Part of a small language model's weights.
Training: a variant of Muon for these matrices, 141M tokens, 8951 steps.
Each number is 500 + 25 x the weight over its row's rms, rounded and kept within 0 to 999. Layers, rows and columns count from 0. Numbers have three digits each. The size before them is the row's rms in percent of the matrix's.

# up: layer 5 MLP up, 512x128, rms 0.306, rows 60-70, columns 0-127
# down: layer 5 MLP down (transposed), 512x128, rms 0.0728, rows 60-69, columns 0-127
up60 088:507508446502504499501478498551552500536499482527488457458501504517488504489487537483477503453511499483462489451467501490504508513483489474453518507538528481521505521475512493507490444508481504508462463516451499506535479506498518461539534480462541456487497474521510518454473504527522506483504529495502456475515523489482506499451506472519546516520482456482495461505488537510510542489504
down60 088:509473493523533498494495499508506501515512480476511482491501505482457477537525526505513493517506501467498523466462492491535526509495497504528448532507487522510499546487482487530533504502477471513452523464532486482533496524563488490521528498520467517533502455532492523536484517472456496505489496490461473494492494483500521486472471540491493530540559482560562507497459461552474515504507
up61 103:495484501527486446501478495521535515537527475516474477474480513536506467506488507488436508532468483515530481546481505492472499476522493507526508484500544485551533532508515457500509457470530506526505510522474450474468497486500497494505514481530528499494534487516521481527515532478478471480493490469493499536461510518521529537489528460519527470505489502407488501519522538487487495478494
down61 100:502499499499459530504521480487445512506511466489530499491471532503498495514481519487507488527489461522496470496499492470521431451470511505521477461558481450449475479488489507490428503492491484487466471496525505490529471513480522537451521520469493522481462462522498517488511529498469489522499501481508527482503472529466484493486499489485497479503533523521540552512510486506475532551526
up62 125:458545528552457462511506504490526484502522499501471446503511501465494471497526526521487459479501507505493512525508501521491525549514530526523493512520493521514513537495485472514519470476487514464524514534508489455446531475482512494503525512443481526501515541501491480518518550500507482454510555505500471496499463536490480478501482480550517462501501454548473490537507480502498469507482
down62 102:507523500487518488497498490510520464486540530488518518515563525550472485502506515429499511510488524494542502523512477504451514511512527518479519517522488526485500520503498516502495500505530475548538495524500470464469496460444504487465502504466505495491536520476526520462475505541514513485477524532485546498486525500469512567508547511480522473449480521483518507469528530495549509502502
up63 086:459521501530539521502505513542474501518546543504502525506506497495520550543461486527447527512504526504493536471503501550520479520481490494490489502507539516525495476494502511512481522491497504519479523505509504485469495512483517466551487453467479448523485500490532525472504557552480527468496512527460507514506471488504454497545506467524513493512501571516487544511490525515476519512488
down63 077:489451491528494529530502502501492483492514492499525472489477536501542470542511539496440469508524501485521542475487498545489506524513525503507460493501463519494466503548525506525483520519515501515420504445500456498500535465504465484543488543484457507513503494487469516555489508486444529517479474514510491479529534473488506519503479517494477481542471511512508492496511471500505498535480
up64 083:494526471521496527484509487507517505476488532471469476478510504507497467532503500505553466512458547458523540522487494440537489501525477545538533519514442464478513497508505472473490448466473519502455462481502510460525501522509547472519485488490513518466483507513479472534504496492499502486482509547524493503461496443508516491447493489499526478499483532513465514504541507500475508490488
down64 090:503519475532495536489493502502536496522475493499519477506474498488526461540492503506480445524469493489493547459492507496555504501537482518542482508450425510496493506487485453522529484497499488479496486454491476480507522484517485492503497515508483531502474513506490511535490483524436487514487511492511542468500522432491531498470490567541493491553504508478498505492482486538490453494490
up65 106:468487504473493557509503537503533460472466491500484562492517469492526533481487487513454487493550486515518510510553503474528509483515479505533526489463507482488494501469519536451511507493511503468520488502486511531438485495503458495501489457493483527489528510517480532511502509516515540509491554556490508489515477477521468495508471519456501510524462507538522502487502465503539513446473
down65 101:494545505465539534518503512513504458469491497521505526499540489505560527474465540507465539464544505530505489470522475507520510513512519497544501529447459479514491472501535506463545490505464485495516508445470517501472491523482498514480483527499526507460508507463491556508511477458511498531496517555505525491532487494500471484485501523522514492461512502502505475443512509526525510474480
up66 112:533511515503531486497520506488488488500511493509509480496501454474477538495540497453510489560479504470503547514511457446446472478485532491495529500465508518451491501453498474554437538505481524483487524502471520510483500537520467512514506528494489532511506524490458528491498473494470524506524494487452533509458485512516464501517516521510530511480524509548484496543510467504501513495462
down66 128:505510523498495504481513541479548472465495478503539503519441516489465499509563520468518503529558492531505495504500491450495508561498528491537511512513496538491527486494514494543485510489497500508495531497517504500562538483508526517531512507493505504523498551497472514466533494510485554525501471541474482481457530502495525495507518482483492508484511476524480478516542430494469527507477
up67 114:481510519477480510496455466512516512474527454497463515519512467460504542495505462519530479530485546508472489520502489494453485526531502486522474482472473512493501484503565520521472488470532488510517529538546468506468505513496478480489508506514485492512488518531504515526505457518472501494473504524528500562459481513545516495519491489503471521441470486549519504506478481437474489529495
down67 106:516455494497506515480492481509474511520470520490500563502503520471515481459461473466535464516537487529511496521465524469519507501520459501543463469442488492484520456543524494519499498481511492491477468516478434508518538510527488465496523482468467495514490500500528496536531504501442474460483500527539489504466517514517537500499472527502500505483486537528474478504496453487492497538502
up68 119:489478502487529511519465505516473532475492511516479493515541460491519502499484497502519549526471514499495458526455546523464447524518479485516473483465500478504441476532540497523480503506494492487506486527522538498467509453505522529486480486507475514488515521512505524502513451515480494504496513507536499509472494483546534457544509499484478530484432466551494542477516483460466486519511
down68 121:468490493485527519541459494510516478509492502466492514529527504505506490520469494488520468477517540529484498534472528533533481553472520488517439467405534511498436464507500481513488495503520519508524471521515500508497486501496529501483498458489429502502480514492512483491507477510448508514477563539497497515468503487493518509462515514521482493486503509462521479475533480509491518480507
up69 091:548481516462476520499516514525510492517465509492552471518472515486533494524492519523504516514467513488475501488505491525454498466495450497528464484506504539458513460501540492513508473489467499494505464489441497538441509535443503499498455500501482501526525530519489504481524447505551501489448508535509499486474489506468511470523503532507456488518501521530470519491493510525497525549489
down69 092:475511525478543443477524529500489475471476498527535503496509488508497505510488480509517525491532538514494490501501518521479490492503543500500487460423497486484481555451512469516500459514481466485476500508493495453502482486493492491534500482469485430469527523483490510468485492504558508497444503551475532504519511490508522522496506514486501461458484520503463497452541497461528488506513
up70 101:487505460508525482476501517539518487510534523464476538504438514506485468479474483527476505474503505503501492497472501516525505503492505485542497513482510459529513552457526540502513494525481484519511523460535518509500512492480504481452477499512488486469525493491496464499517454552472512471512517518512468468485516538456520503530518483465460506503496494456509551513504465515530443464442